Weights of a small transformer language model.
Architecture: LayerNorm before each block, rotary positions, biases, attention and MLP in parallel.
Each number is 50 + 10 x the weight over its row's rms, rounded and kept within 0 to 99. Layers, rows and columns count from 0. The size before them is the row's rms in percent of the matrix's.

# layer 12 MLP down, 640x2560, rms 0.0702, rows 443-483, columns 880-959
097:34 54 50 39 36 44 48 36 44 37 45 32 41 41 30 59 46 32 53 45 46 42 48 60 57 38 48 65 43 45 31 24 40 46 53 54 64 65 55 42 54 36 41 41 43 41 42 45 49 58 52 47 50 57 45 43 53 52 33 70 46 47 57 46 45 49 39 47 28 37 36 53 56 36 57 48 77 50 47 47
101:66 53 46 60 48 51 36 28 63 46 52 51 66 51 58 39 50 43 28 53 30 38 59 46 41 42 62 52 51 40 48 40 62 35 59 77 48 50 50 68 46 73 26 62 56 48 30 41 49 46 53 72 41 65 51 69 76 51 38 50 55 40 54 42 40 67 47 55 38 58 46 62 42 53 59 38 50 37 34 46
100:47 62 29 46 52 44 50 45 48 48 35 65 64 44 46 46 33 50 30 39 35 51 49 53 45 49 58 40 38 45 43 52 56 41 53 35 74 55 29 47 57 56 49 55 25 49 40 42 42 54 41 38 34 59 31 49 46 39 35 58 54 42 37 42 54 49 45 44 42 44 33 48 72 57 49 44 43 53 54 51
096:58 54 34 50 61 54 63 56 45 62 41 52 75 42 48 39 53 43 54 48 56 67 56 48 52 56 62 53 62 50 61 46 46 46 49 62 59 33 69 46 51 52 62 55 48 58 51 59 49 42 75 47 49 48 29 53 68 54 47 23 49 42 38 47 64 39 56 61 44 54 53 46 43 36 44 50 49 64 47 55
099:42 46 36 48 35 44 56 38 52 55 35 30 38 67 43 43 49 45 49 50 57 50 59 39 56 58 61 75 38 40 42 44 41 61 53 47 45 56 48 47 44 61 54 71 54 63 60 47 33 37 58 41 37 44 69 55 54 64 43 24 55 30 52 52 32 70 60 40 38 41 44 43 36 55 57 37 53 34 51 48
099:62 54 49 40 54 54 59 46 56 38 59 60 57 69 53 44 44 65 53 53 43 56 78 31 32 40 35 56 52 49 39 67 52 34 48 72 43 57 53 57 40 38 44 66 50 41 59 53 42 49 49 24 45 55 56 48 57 40 38 43 47 45 49 31 50 57 62 36 49 48 67 48 63 60 42 50 41 42 60 44
137:61 51 63 66 50 54 65 47 58 55 66 53 61 61 55 46 53 55 45 54 62 39 49 46 66 56 48 72 47 36 61 34 59 51 62 63 52 49 65 42 64 56 74 48 62 48 41 68 54 44 59 53 57 63 53 52 55 57 49 36 57 46 61 46 66 70 48 51 59 54 74 62 49 31 58 58 54 54 60 62
098:66 54 41 49 41 55 49 48 36 34 38 45 47 56 57 37 47 46 51 50 48 41 39 75 42 60 59 51 45 47 50 64 59 46 49 60 54 54 71 73 48 58 56 40 50 33 55 49 60 40 63 67 50 54 56 35 53 52 68 34 54 54 36 63 44 42 42 66 40 43 59 55 41 31 55 44 48 62 51 57
104:40 50 50 59 45 36 53 55 59 45 46 41 33 50 37 53 51 42 26 54 46 53 46 46 38 49 45 54 43 64 55 51 50 48 59 73 36 40 54 49 56 34 44 65 46 47 56 50 66 43 57 59 54 55 46 57 60 53 51 44 50 48 62 69 59 34 59 45 61 42 55 27 50 48 47 50 57 47 61 42
098:58 46 66 52 54 37 47 46 42 50 57 47 46 42 55 52 64 38 50 60 55 36 45 52 28 47 55 43 67 42 52 38 45 55 62 60 42 60 52 59 49 44 71 48 65 30 56 62 32 59 53 53 71 51 61 40 48 41 61 66 65 46 57 69 50 68 52 57 52 71 62 71 59 38 46 60 55 48 61 57
100:71 53 37 47 42 54 45 61 46 46 54 30 22 30 66 49 35 57 49 60 36 50 47 67 48 38 55 57 57 45 66 51 45 65 47 29 63 60 49 55 48 40 69 32 49 46 26 44 53 49 48 39 39 44 63 61 41 52 45 42 38 53 58 66 52 47 58 51 33 71 50 57 65 54 45 48 47 51 53 47
098:67 43 57 36 56 57 56 40 38 54 54 51 48 46 32 54 36 48 52 63 64 46 66 54 38 34 49 47 39 38 42 50 49 51 49 46 40 68 59 48 47 65 45 50 48 44 45 44 64 47 41 44 44 50 53 61 79 68 49 56 67 64 42 51 34 50 61 46 48 51 49 42 53 39 45 28 70 44 55 56
096:74 51 31 67 52 49 62 48 48 48 48 44 60 38 53 53 63 46 38 44 58 52 58 39 44 32 44 46 47 40 58 44 49 71 48 40 52 52 47 45 40 58 51 41 52 58 57 59 40 40 21 47 44 66 38 50 21 42 75 53 37 46 30 57 65 50 51 53 44 52 57 51 50 62 45 38 62 72 45 58
095:52 70 50 50 47 50 47 55 61 42 40 51 62 59 52 61 69 59 39 43 68 64 53 44 62 46 33 53 45 60 41 55 55 33 48 53 42 52 48 46 61 38 54 52 69 41 51 47 44 42 58 42 52 34 70 54 43 43 43 56 44 46 49 40 48 53 57 63 46 35 44 72 65 55 39 41 51 59 38 62
098:48 54 43 75 63 51 45 60 37 55 32 60 68 46 46 46 71 38 44 55 66 58 53 50 31 62 45 57 39 52 44 56 48 58 46 58 63 46 55 45 55 56 56 63 57 48 40 48 34 42 55 39 50 50 60 39 59 50 45 67 66 45 48 59 39 56 64 39 68 45 36 47 33 50 59 47 42 70 42 36
100:34 36 53 52 55 44 30 47 51 50 42 44 50 41 46 65 45 49 54 41 33 67 72 49 33 58 65 48 51 63 26 73 58 46 47 60 43 33 58 43 40 60 63 45 35 60 44 40 54 35 60 38 65 51 55 43 31 31 39 58 59 52 57 47 43 41 39 61 49 59 43 49 38 41 61 30 49 53 48 30
097:34 39 50 31 56 42 47 44 48 54 37 49 62 62 60 51 53 53 57 58 61 53 27 54 37 43 52 43 48 50 52 49 53 54 39 53 50 48 59 45 61 35 52 42 46 49 46 46 66 46 53 54 51 48 41 65 51 30 48 65 61 44 38 55 55 55 57 38 51 54 70 47 56 62 55 47 67 48 70 60
099:47 70 37 40 48 52 59 53 56 41 45 49 37 52 43 58 41 45 54 36 73 47 51 55 43 43 59 31 60 52 38 54 51 34 45 57 47 51 25 55 53 46 66 50 45 37 50 53 39 35 58 43 65 51 68 38 52 24 48 55 36 43 44 54 53 36 46 64 51 46 12 44 58 50 61 53 42 36 45 42
097:57 48 60 36 56 52 46 61 49 41 60 36 40 62 53 39 64 47 50 51 50 61 42 38 48 60 44 26 47 60 47 42 60 52 44 49 54 56 43 46 59 56 46 52 31 63 59 35 53 72 34 27 34 52 42 68 44 65 57 51 63 26 45 59 45 62 57 58 54 44 28 49 52 58 45 40 53 62 51 41
100:53 44 50 66 36 33 44 38 37 39 69 65 46 49 60 45 58 51 58 52 55 34 58 51 54 54 53 43 59 48 59 58 62 46 33 32 34 46 53 44 47 60 33 38 62 51 30 46 43 53 48 50 51 52 44 50 55 48 43 47 52 49 44 48 53 35 45 73 53 60 37 35 37 60 38 64 55 35 59 44
097:70 54 26 71 40 40 63 52 47 50 47 28 39 50 47 47 65 55 44 39 71 42 40 43 71 64 43 52 53 45 56 52 61 44 46 68 54 46 60 42 53 52 60 31 52 45 54 60 74 72 53 47 60 48 48 39 46 52 76 62 57 39 36 53 53 46 45 60 27 36 56 71 38 42 51 55 40 54 64 38
100:09 49 40 61 44 54 36 47 46 41 48 50 42 44 42 39 49 36 43 51 49 72 58 60 47 54 65 21 46 37 36 61 61 48 64 46 40 52 49 46 32 32 51 61 49 30 47 42 55 36 71 84 32 38 45 77 44 38 44 60 57 56 37 27 47 32 47 58 34 44 50 47 52 38 45 33 54 58 33 59
097:48 54 43 41 52 43 49 39 63 54 56 51 34 49 61 51 70 46 35 43 38 41 46 66 75 66 55 34 53 52 45 33 48 49 64 56 38 54 54 58 42 56 37 37 45 53 54 45 56 48 64 65 46 53 50 61 73 44 23 43 51 50 59 50 64 57 59 41 42 61 71 55 48 62 47 43 63 52 55 55
099:47 56 44 54 59 55 47 33 36 61 29 57 40 40 46 64 68 47 44 40 63 29 40 54 51 37 48 51 44 52 40 51 73 51 53 51 57 50 50 45 51 65 68 38 59 36 37 72 69 53 55 41 55 41 49 68 36 54 74 40 54 57 52 64 58 54 57 56 51 41 33 65 39 34 63 43 38 41 52 44
101:76 39 52 42 54 48 52 71 44 57 63 44 30 47 35 40 48 24 60 46 54 44 61 31 45 43 59 49 66 50 66 50 44 46 17 44 70 46 62 66 58 53 42 51 42 56 48 47 43 61 56 41 46 51 53 59 57 57 29 55 38 40 37 51 54 40 52 64 42 28 56 38 53 43 50 41 52 31 37 59
116:54 39 39 62 19 43 57 41 56 29 44 45 50 43 46 47 50 50 60 53 42 59 42 52 41 35 51 50 53 46 40 47 45 60 46 29 54 49 52 60 40 36 31 50 38 48 36 34 63 44 58 51 41 51 41 48 43 58 38 40 44 48 41 55 49 44 43 42 40 43 40 39 43 53 43 28 35 44 49 43
098:45 54 64 49 61 38 46 52 44 55 60 60 67 42 61 52 64 51 44 36 28 49 42 53 53 46 42 68 47 45 51 51 50 49 51 36 56 47 44 54 34 68 47 52 53 53 63 38 38 51 44 55 52 56 56 46 27 38 46 40 32 52 59 36 32 59 68 50 52 46 47 42 64 54 51 45 57 48 45 62
099:40 49 53 63 50 44 47 45 56 44 49 48 59 34 51 44 41 53 44 65 45 74 51 54 48 38 60 40 56 49 51 64 35 53 41 46 38 29 48 70 51 53 56 46 56 66 46 66 46 52 45 37 61 47 52 34 59 39 52 44 56 36 62 42 59 54 54 48 32 46 50 44 57 57 65 59 61 30 42 60
100:57 40 22 58 53 41 46 45 54 60 52 34 31 52 57 45 66 41 42 48 59 64 39 58 39 41 57 56 53 31 23 43 42 45 50 49 61 65 49 43 26 33 37 43 59 43 44 44 47 41 58 43 59 39 49 53 52 49 52 37 58 29 51 45 42 41 64 45 53 33 51 50 52 54 41 39 48 46 44 53
097:32 54 53 44 61 45 38 37 52 39 44 38 44 41 63 49 45 61 53 38 56 30 32 48 51 49 57 36 37 51 46 64 50 33 47 62 70 54 62 41 64 46 71 44 37 42 50 44 57 36 62 61 58 51 56 46 31 72 57 43 47 46 43 51 42 46 43 37 48 49 49 60 55 62 27 58 62 69 49 41
099:47 41 49 42 42 33 53 51 64 63 25 33 51 58 30 42 54 63 40 63 30 38 41 51 52 64 24 57 41 60 33 47 48 37 57 75 41 54 54 44 49 44 32 44 42 46 62 46 39 41 55 49 51 37 60 35 66 56 72 54 48 34 43 48 24 39 45 49 42 55 46 47 67 59 46 42 45 43 47 44
101:54 49 56 44 50 51 35 42 42 39 44 48 49 51 48 63 53 57 55 38 56 47 56 61 57 44 60 51 53 44 40 59 32 45 46 53 46 53 39 55 51 24 45 57 58 40 34 32 41 51 52 50 74 54 45 52 48 56 63 69 59 37 50 70 53 52 57 32 40 58 43 55 53 47 42 49 52 51 46 62
097:26 61 61 48 53 42 66 49 47 43 47 48 43 64 30 60 74 56 46 64 52 52 42 72 38 53 52 56 65 38 62 56 56 63 42 42 47 56 61 39 59 49 60 53 64 60 55 48 50 65 51 62 39 68 52 69 41 39 58 47 46 39 31 51 52 55 58 51 60 46 65 54 34 32 42 67 68 50 59 57
101:51 48 40 65 50 61 37 44 45 51 45 74 51 68 56 42 53 44 48 53 47 51 51 53 31 34 50 47 48 51 44 60 54 52 45 48 61 37 66 48 41 54 71 49 57 47 31 63 30 50 50 53 55 68 43 44 60 35 58 63 41 41 53 50 39 56 60 52 35 30 56 45 57 53 58 51 54 51 41 45
098:60 54 48 41 55 55 70 43 46 58 56 47 57 37 42 45 52 47 37 65 50 49 65 36 55 44 56 44 41 58 40 37 47 51 49 56 52 54 42 45 62 49 42 45 71 50 48 60 45 67 57 46 48 53 40 42 44 35 55 56 45 45 51 56 44 50 48 36 55 43 49 61 43 63 59 59 51 42 40 45
106:26 35 52 45 57 45 69 45 55 38 45 60 44 49 37 67 56 41 37 38 40 53 55 63 38 44 50 43 51 61 46 53 50 42 38 48 50 71 58 43 41 61 48 49 36 39 54 53 59 37 47 64 47 57 41 47 50 50 65 43 57 38 50 58 50 32 39 36 41 42 36 40 46 49 51 33 39 53 53 60
100:60 45 57 44 48 57 56 32 54 43 52 55 58 71 46 59 48 39 47 59 55 57 51 45 46 54 69 64 51 43 58 55 57 66 51 59 43 43 55 45 41 55 32 49 58 52 53 35 52 49 48 43 41 75 46 57 28 43 49 52 56 25 64 51 50 46 48 32 53 52 29 40 64 60 53 45 45 41 54 55
099:42 49 36 56 27 53 51 75 46 59 37 36 56 56 41 56 26 58 41 59 40 36 60 43 46 71 61 44 55 60 40 35 50 38 63 64 41 55 52 57 44 49 39 57 61 46 46 30 46 60 64 27 27 43 55 39 68 59 36 53 47 41 56 48 45 36 24 52 56 54 50 46 67 57 49 52 39 59 52 68
095:29 45 45 29 47 50 66 33 62 61 53 44 48 38 48 58 42 63 40 48 47 54 51 60 44 54 39 38 47 44 63 58 49 56 57 57 61 41 60 42 56 59 41 45 44 55 46 55 52 53 32 32 52 53 62 62 46 43 47 42 48 58 64 53 54 44 51 55 61 52 42 56 60 64 53 57 46 60 44 63
100:59 51 35 60 33 64 48 47 58 58 60 60 45 61 48 45 61 53 60 42 44 54 27 66 48 39 51 53 61 72 57 46 58 39 48 50 33 45 45 42 47 66 54 43 52 51 74 48 34 42 54 61 32 72 42 69 62 41 61 69 45 49 72 56 62 47 57 59 39 50 65 58 45 45 45 42 59 56 45 62
102:57 48 62 49 41 49 36 62 46 37 69 48 52 45 49 41 42 48 41 58 55 52 45 43 46 49 47 55 60 33 36 47 54 39 46 57 43 61 33 41 51 35 41 40 73 48 48 60 52 61 47 45 60 69 65 53 60 41 49 43 48 34 35 34 58 51 42 55 37 50 43 52 49 51 43 38 63 33 44 52